Part of a small language model's weights.
Architecture: RMSNorm before each block, no biases in attention or MLP, untied embeddings.
Each number is 128 + 32 x the weight over its row's rms, rounded and kept within 0 to 255. Layers, rows and columns count from 0. The size above them is the row's rms in percent of the matrix's.

# layer 4 MLP down (transposed), 1024x256, rms 0.201, rows 313-329, columns 128-191
size [ 94  95 103 100 100 103 102 104 104  96  97  98  95 104  98 100 104]
[[133 130  81 138 116 136 120 158 113 140 133  76 127  79  53 134  98 175 166 161 133 166  84 115 153  73 134 100 153 125 164  48 112  96 126 109  27 119 132 184  88 153  86 142 139 170 128 116 140 155 110 177 194 141 114  94 123 135 163  74 101 181 165 214]
 [101  96 107 137 143 138  88  72 166 121 119  90 155 135 155 176 175 161 156  93 120 158  86  98 127 178 113 101  78 185 130 116 134 107 102 168 148 171 122 149 164 155 174 165  75 136 116 107 148 155 152  71 200 136 158 142 129  92 121 168 174 162  98 183]
 [ 99 131  83 154 147 177 108  87 155  90 131 158 105 146 195 152 110 181 120 158  90 108 154 136 170 120 143  82 158 151 185  98 154 146  75 144 188 107  97 142 127 144 162 121 174 117 134  98 110 142  74  91 173 139  86 149 181 121 183  87 122 121 158 112]
 [128 116 151 132 111 125  71 152  81 123 107 152 134 116 116 134 128  71 123 145  89 101 141 186  87 139 146  96  91 121 108 137 130 254 127 146  91  54 102  93 141 107 130 128 166 126 106 136 125 158  99 112  63 122 106 122 166 108 178 220 173 119 138 128]
 [148 104  97 105 165 146  97  96 176  77 103  83  96 185 103 123 116 149 134 122 110 139 153 131 114 149 179 176 122 160 129 116  57 137 120 185 124 166  60  72 130  83 145 139 149 170 127 161  64 123 121  91  72  68 148 151 164 113 133  83 134 147 130 193]
 [144 148 127 149  96 133  91 126 134 142 128 173 127 127  83  87 182 152 138 136 126  65 124 163  98 125 120 103  89 148 118 135  67 107 165 112 131 166 135 173 140 108 104  71  92 176 134 130 142 132 133 116 107 134 161 168  48 160 148 166  75  93 159 134]
 [ 91 120 152 141 149 171 152 113 143  98 195  81 168 151 102 135  90 146 173 169  86 194 186 132 132  86  92  88  98 139 174 148  61 110 133 185  59 110 129 179 107  99 135  94 165 154 200 107 150 115 119 104 132 101  83 151 114 140  92  66 162 140 130 124]
 [ 98 122 203 141 105  87 151 125 113 147 119  70 139 135 158 193 137  84 197 159 183  82  92 153 123 112 169  64 148 146 115 158 168  87 106 167  90 146 184 128  35 144  63 121 141 161 144 119 149 125 107  73 149 151 122 115  84 129 125 112 131 157   6 174]
 [164 142 136 154 153 120 124 130 139 174 100 135 123 170 118 109 185 140 139  95 137  94 170 115 154 122  96 161 137 183 154 113  95  67 210 136 101 126 181 132 122  82 118 156 146  84 134 185 157 139 123  94 129 103 118 165 135 102 155 109 137 100  83 167]
 [169 162 162 109 146 165 109 123 152 124 117  76 102 116 145  73 106 147 108 154 161 143 167  91 126 115 172 222  86 171 198  50 133 121 163 160 142 163 167 112 144 109 137 130 124 121 123 160 100 113  98 138 149 156 167 143 103 154 119  97 157 129 127  97]
 [131 166  88 160 149 119 119  68  37 143 173 127  94 120  94 116  62  46 156 114 153 148 165 150 162 141  63  99 163 106 109 140  64 112 151 112 147  60 195 121 137  89 121 143 146 105  98 113 167 139 102  82 139 113 177 137 113 147 140 124  99  94 124 127]
 [158 181 111 117 126 122 158 166  93  89  97  77 114 128 103 174 118  99 136 150 134 128 121 129  51 201 121 140 166  97 157 174 110 126 147 100 148  94 108  78 183  92 116 141 100 125 153 147 101 110 134 194 100 114  86 156  87  91 138 127 132 138  93 115]
 [115 159 115 141 129 175 199 102  84 154  90 231 154 199 123 102 115 110  95 147 154 122 131 169 135 211 107 118 113  75 146 102 149 131 152 159 134 124 129 188 141 171 139 151 158  33 107 132  99 104 116  69 128 162 111 138 109 152 127 100 158 125 154 142]
 [159 151 112 131  69 167 162  94 145 171 128 119 111 139 146 136  99 177 138 102 142 168 160 119  98 159  94 151 205 189 136  76 161 129 160  98 158 151  81 124 180 125 101 123 116 164 101 102 165 142  98 116 142  61  88 101 119 148 147 113 139 110  67 161]
 [152  85 103  82 112 149 136 136  90  94 134 130 149 122 177 140 160 105 115 110 168 114 159 141 118 131 151 141  94 142 146 138 142 168 123 131 152  85 128 176 139 108 129  87 179 132 177 133 116 136 135 165 228 115 165 141  23 174 163 120  95 117 112 121]
 [158 145  93 169  60 158 199 198 141 148 151 129 138 141  89 177 154 158 176 109  87 110 120 116 115 125 138 122 141  61 134 197 177 116 153 146 118 100  88  83 127  57 110 139  96 169 130 128 141 133 129 110 184 139 104 138 149 151 127 121 121 107  61 136]
 [146 155 178 163 153 170 141 110 114  99 126 179 152 121  83 165  65 141 167 129 147 183 110 100  58 117 164 109 140 150 128 109 105 152 172 102 125 161 162  98 152 155 142 106 156 160 125 120 142 129 145 152 119 154 129 199  86 123 100 128 175 162 199 124]]
# layer 4 MLP gate, 1024x256, rms 0.394, rows 314-329, columns 128-191
size [ 96 104  97 108 104 101 100 103  97  97 100  99 102 100  97 101]
[[155 166 106 141 160 204 144 105 170 114 143 143 151  95 116  73 103 151 150 101  93 105 119 118 108 124 110 125 122 183  87 124 152  89 167 199 116 174 148  88 181 163 183 113 122 116 147 137 150  81 141 143 146 147 152 122 103 121 162 141  94 159 153 179]
 [146 136 165 132 141 122  97 129 139  66 141 174 129 146 110 144 207  91 181 130 151 142 150 169 100 216 137 187 160  89 120  83 103 139  99 143 167  87 199 127 126 157 155 168 101 115 155  88 134 148 169  81 150  96 146 160 121  78 101  70 104 104 159 153]
 [127 183 154 227 165 157 118 152 103  81 104  51  94 159  57 139  90 109  79  75  90 206  60  72 139 143 118 162 101 148 124 145 133  56 120 148 121 158 133 131 115  93 122 108 125 117  94 169 128 151 117 135 162 135 150 135 134 133 134 114  96 129 139 147]
 [ 75 154 104 102 138 106  90 125 146  95 142 128 157 119  96 186 132  72 100 123 131 154 156 156  97 141 162 176  97 144 193 147 107  76 149 153 189 133 148 143 143 167 124 142 171 131 107 121  88 132  77  93  96 103 150 132 173  68  88 151 150 157 148 138]
 [113 125 155 108 121 157 113 152 145 107 108 123  72 167 176 149 115 134 105  73 148 137 146 138 124 144  90 114  68 110 102 226 196 170  92 144 152 121 117 139 136 113 100  53 129 115 131 169 182  97 129  68 116  79  50 179 100 133  88 154 165 129 129 171]
 [198 128  79 142 132  85 124 128  93 105 140 152 140 177 143  61 114 171 121 116 111 195 135 127 150 145  82 171 154 190  86 154  97 125 148  82 144 157 108 164 165  78 190 102 161 130 104 175 133 127 112 117 152  77 121 124  84  87 103 176  99 133 110 133]
 [146 142 200  81  89 144 155 138  99 140 142  88 165 164 161 177 137 117 126 141 163 101 158 127 115 167  95  70  87 113 143 108 121 110  99 169 113  86  98 127 129 103  81 119  62 106  83 181 178 121 102  97 158 136 171 116  75  65  93 109 126 161 207  91]
 [ 96 159 116 133 158  83 153 105  48  74  92  79 165 144 137 115 161 163 205 112 116 106  34 156  94 110 113 170 112  99  99  93 146 134 153 154 126 156  94 116 112 154 136 135 110 125 124  92  92 101  92 136 147 146 104 106 115 149 106  99 152 114 192 169]
 [161  82 107 145 138  86 172 143 132 117  88 142 130  84 139 138 128 133  97 140  93 173 108 174 110 132 163 146  77 173 179  97  71  82 179  95  91 153 113 115 154 159 112 126 106 144 117 118 175 127 110  53 153 138 145 105 113 118 129 155 189 168 198 127]
 [140 134 111 124 137 118 181  46 134 139  89 173 134 157 156  88 164 115  74  86  94  84  77 134 147  95 128 165 166 100 142 104 182 153  99 133 156 148 144  63  94  96 106 118 135  85 105 108 188 162 119 127  91 147 182 111 134 153 147 144 115  73 167 160]
 [153 103 123 144 186  96 140 149 119 144  89 146 122 156  76 136 205  97 107  94  91 111 161 167  65 100 146 130 125  83 184  98 133 106  68  77 180 138 118 124 171 188  89  88 136 169 110 134  97  94 166 107 125 166 160 119 155 115 135 116 146 150  78 146]
 [150 103 105 146 157 139 123 129 149 173 150 145 124 188 173  81  85 141 129 145 101 104  84 107 118 151  98 149 117 121 163  85 157  84 160 220 143 114 113 171 138  66 113 106 125 134 246 143 134 108 146 132  93 102 163 131  90 144 136 128 162  85 148  92]
 [ 74  99 127 141 141 123  88  98 137 147 101 152 128 125 116 137 139 188  90  81 170  86  75 195  83 101 164  78 132 145 137 125 122  80 111 142 100 136 120 103  88  85 101 148 118  94 113 131 113  88 130 145 114 158 136 166  94 138 126 114 150 148  66 117]
 [178  85 108 113 121 121 162 122 125 163  87 157 127 103 140 159  66 127  73 112 134  79 121 164 127 140 130 128 140  91 102  75 128 139 121 166 128 145 232 145 118  93 127  82 145 195 132  91  99 110 114 135 193 152  80  68  94 132 135 127  91 160 151 108]
 [138 103  97  91 144  73 134  65 126 129 174 130 122 125 120 168 118 102 125  95  97  78  91 134 119 142 110 171 188 133 129 127 194 160 149 149 163 107 100  92 177 173 156 188 123 129 108 139  78  57 131 133 196 151 182 136 123 127 154 122 143 156 110 120]
 [129 118 129  38 145  85 134 130 105 110 121 148 103  98 148 170  86 177 162 147 162 106 118 118  99 126  87 148 158  88 118 133 181 116 131 160 176  87 120  84  99 128 144 101 102 120 122 177 189 134 116 121 145 178 107 121 136 118 123 117 133 154 152  99]]
# layer 4 MLP up, 1024x256, rms 0.425, rows 314-329, columns 128-191
size [ 91 104  98 108 100 104 103 102  94  99  95 103 105  95 101 110]
[[129 105 113 133 114 193 113 140 119 112 133 163 141 136 138 122 104 155 125 134 106 125 114 164 137  78 116 132 118 171 103 123 113 103 125 189  74 151 165 114 163 159 152 111 157 163 136 121 119  94 142 142 140 115 195 108 135  56 158 120 114 120 136 141]
 [145 133 136 124 129 130 171 128 110 151 125 109 169 125  64  99 107  71  98 143 189 188 114 104 140 177 131 180 154 101 171 148 107 148 121 104 122 117 121 125 166 133 156 158 136  60 120 111 133 164 151 103 105  88 143 116 200 120 153  72 129 132 160 132]
 [ 96  75 122  90  77 118  86 122 121 104 196 108 148 118  96 123 121  96 165 102 138  56 137 106 157 191 156 120 162 166 119 110 137 204 169 154 101 140 131 122 186  99  87  84  98 120 205 108 163 157  72 144 102 128 155  91 121 185 155 141 128 108 125  90]
 [ 85 127  80 121 126 145  65 155 164  94 104 124 181  98 182 122 113 142 110 103  53 142 201 115  96 122 190 171 138 137 161 141 110  99 158 150 147 121 115  40 177 109 112 136 155  90 148 125 164 115 117  31 163 110 153 170 111 144  99 126  59 152 104 189]
 [149 165 162 158 131  93 146 183 146 151 102 135 126 105 184 113 188 142 166 121 121  85 168  53 133 114 170 136 108 165 198 162 180 118  87  89 116 123 124 109 109 148 122  99 144 111 106 102 109 118  80 145 125 131 103 145  61 148 161 145 157 135  72 167]
 [ 96 149 117 127 146 174 112  97 106 121  97  78  98 165 143 230 162 130 138 137  73 130 137  77 124 129  88 108 117 166  74 133 155 152  87 180  57  87 142 112  89 155  93 111  86 110 123 106 114 143 123 117 152 134 160 121  83 139 116 133 157 162 132 145]
 [ 62 159 169 109 141  99 151  90  77 140  99 141 160 120 158 156 141  89 158 185 137 133 115 123 156 143 104 130  99 113  81 121 124 114 125 183 106  81  94  71 127 132  60 110 165 125 151  93 122  99 188 126 158 147  62 156  84 125 125 171 182 116 122 128]
 [146  89 170  93 125 155 169 143 161  27 167 162  84 135  71 138 160 132 101  87 160 131 123 155 149 144 136 100 123 118 139 158  98  95 137 182 116  77 134 131 125 135 152 168 118 142 173 172 158 165  89 166 122  99 168 165 145 103 151 105 197 131 117 101]
 [179 140 121 105  77 137 151  88 140  71 116 131 149 175 162  91 106  83 161 100  96 172 105 122  90 165  92 131  91 109 220 115 123  84 161 161  87 116 121 120 155 139 160 145 142 159 154 126 155 135 222 145 130 108 155 146  24 153 100 114 164 116 117 127]
 [132 147 115 127 123  93 161  98 141 105 159 117 142 190 138 143 110 127  78 126 119 141 125 120 136 135  93 144 196 143  68  77 116  88 166  98 170  70  98 137 117 107 134 125 137 105 127 179 146 128 111 136  86 104  94  93  81 172 112  92 162  77  90 118]
 [122 114 127 134 140 153 142 109 159  71 158 152 138 146  77  88 130 121  78 160 134 137 111 140 172  77 110 138 175 177  98 113 136  93  59 142 172 137 103 106 165 153 126 119 133 169 130  88  90 165 146 101 144 103  66 127 137 112 148  87 158 133  94  64]
 [147 119 137 155 132 126 147  95  88 135  66 103 134 101 162 107 117 120 114  40 201 171 151 140 144  82 135 115 195 161 145 129 144 156 127 144 108 204  85 199 120 146  72 128 161 118 133 140  80  44  83 146 121 122 126 157 117  96  98 160 125 139 107 143]
 [112 136 131  84 143 142 146 101  87 149 118 115 126 154 139 120  55 136 144 154 186 116 120 133  87  83  80 239 164  52 178 166 128 126 134 104 107 139 169 121 122 111 184 154 125  85 182 142 156 163 124 101  14 131  97 120  66 147 125  81 129 144  92 181]
 [105 128 144 146 175 140  83 144  79 112 183 115 114 121 110 123 148 128 113 163 116 170  98  97 132 192  98 151 181 125 173 175 127 162  91 182 103 192 142  87  88 113  76 126 119 123 135 188 115 132 155 109 151 154 199 106 169 119 214 120 138 128 173 151]
 [119 144 101 182  94  77 135 197 155 127 128  58  83 131 107 196 162 141 170  96 136 170 141 122 100 163 104 149  90 140  94 164 145  91 182 140 133 115 140 114 130 134 126  70 121 130 123 156 142 135 107 164  98 123  76 101 112  91  79 156 167 159 148 135]
 [131 159 101 180  73 158 130 116 167 125  97  64 167 157 113  85 197  91  72  98 151 149 193  93  99 156 145 121 123 125  96 144 126  96 144  76 148 115 117 170 132 155 117 153 142 118 147  60 106  95 182 126 136  82 143 128 162 138 163 145 124 117 135 163]]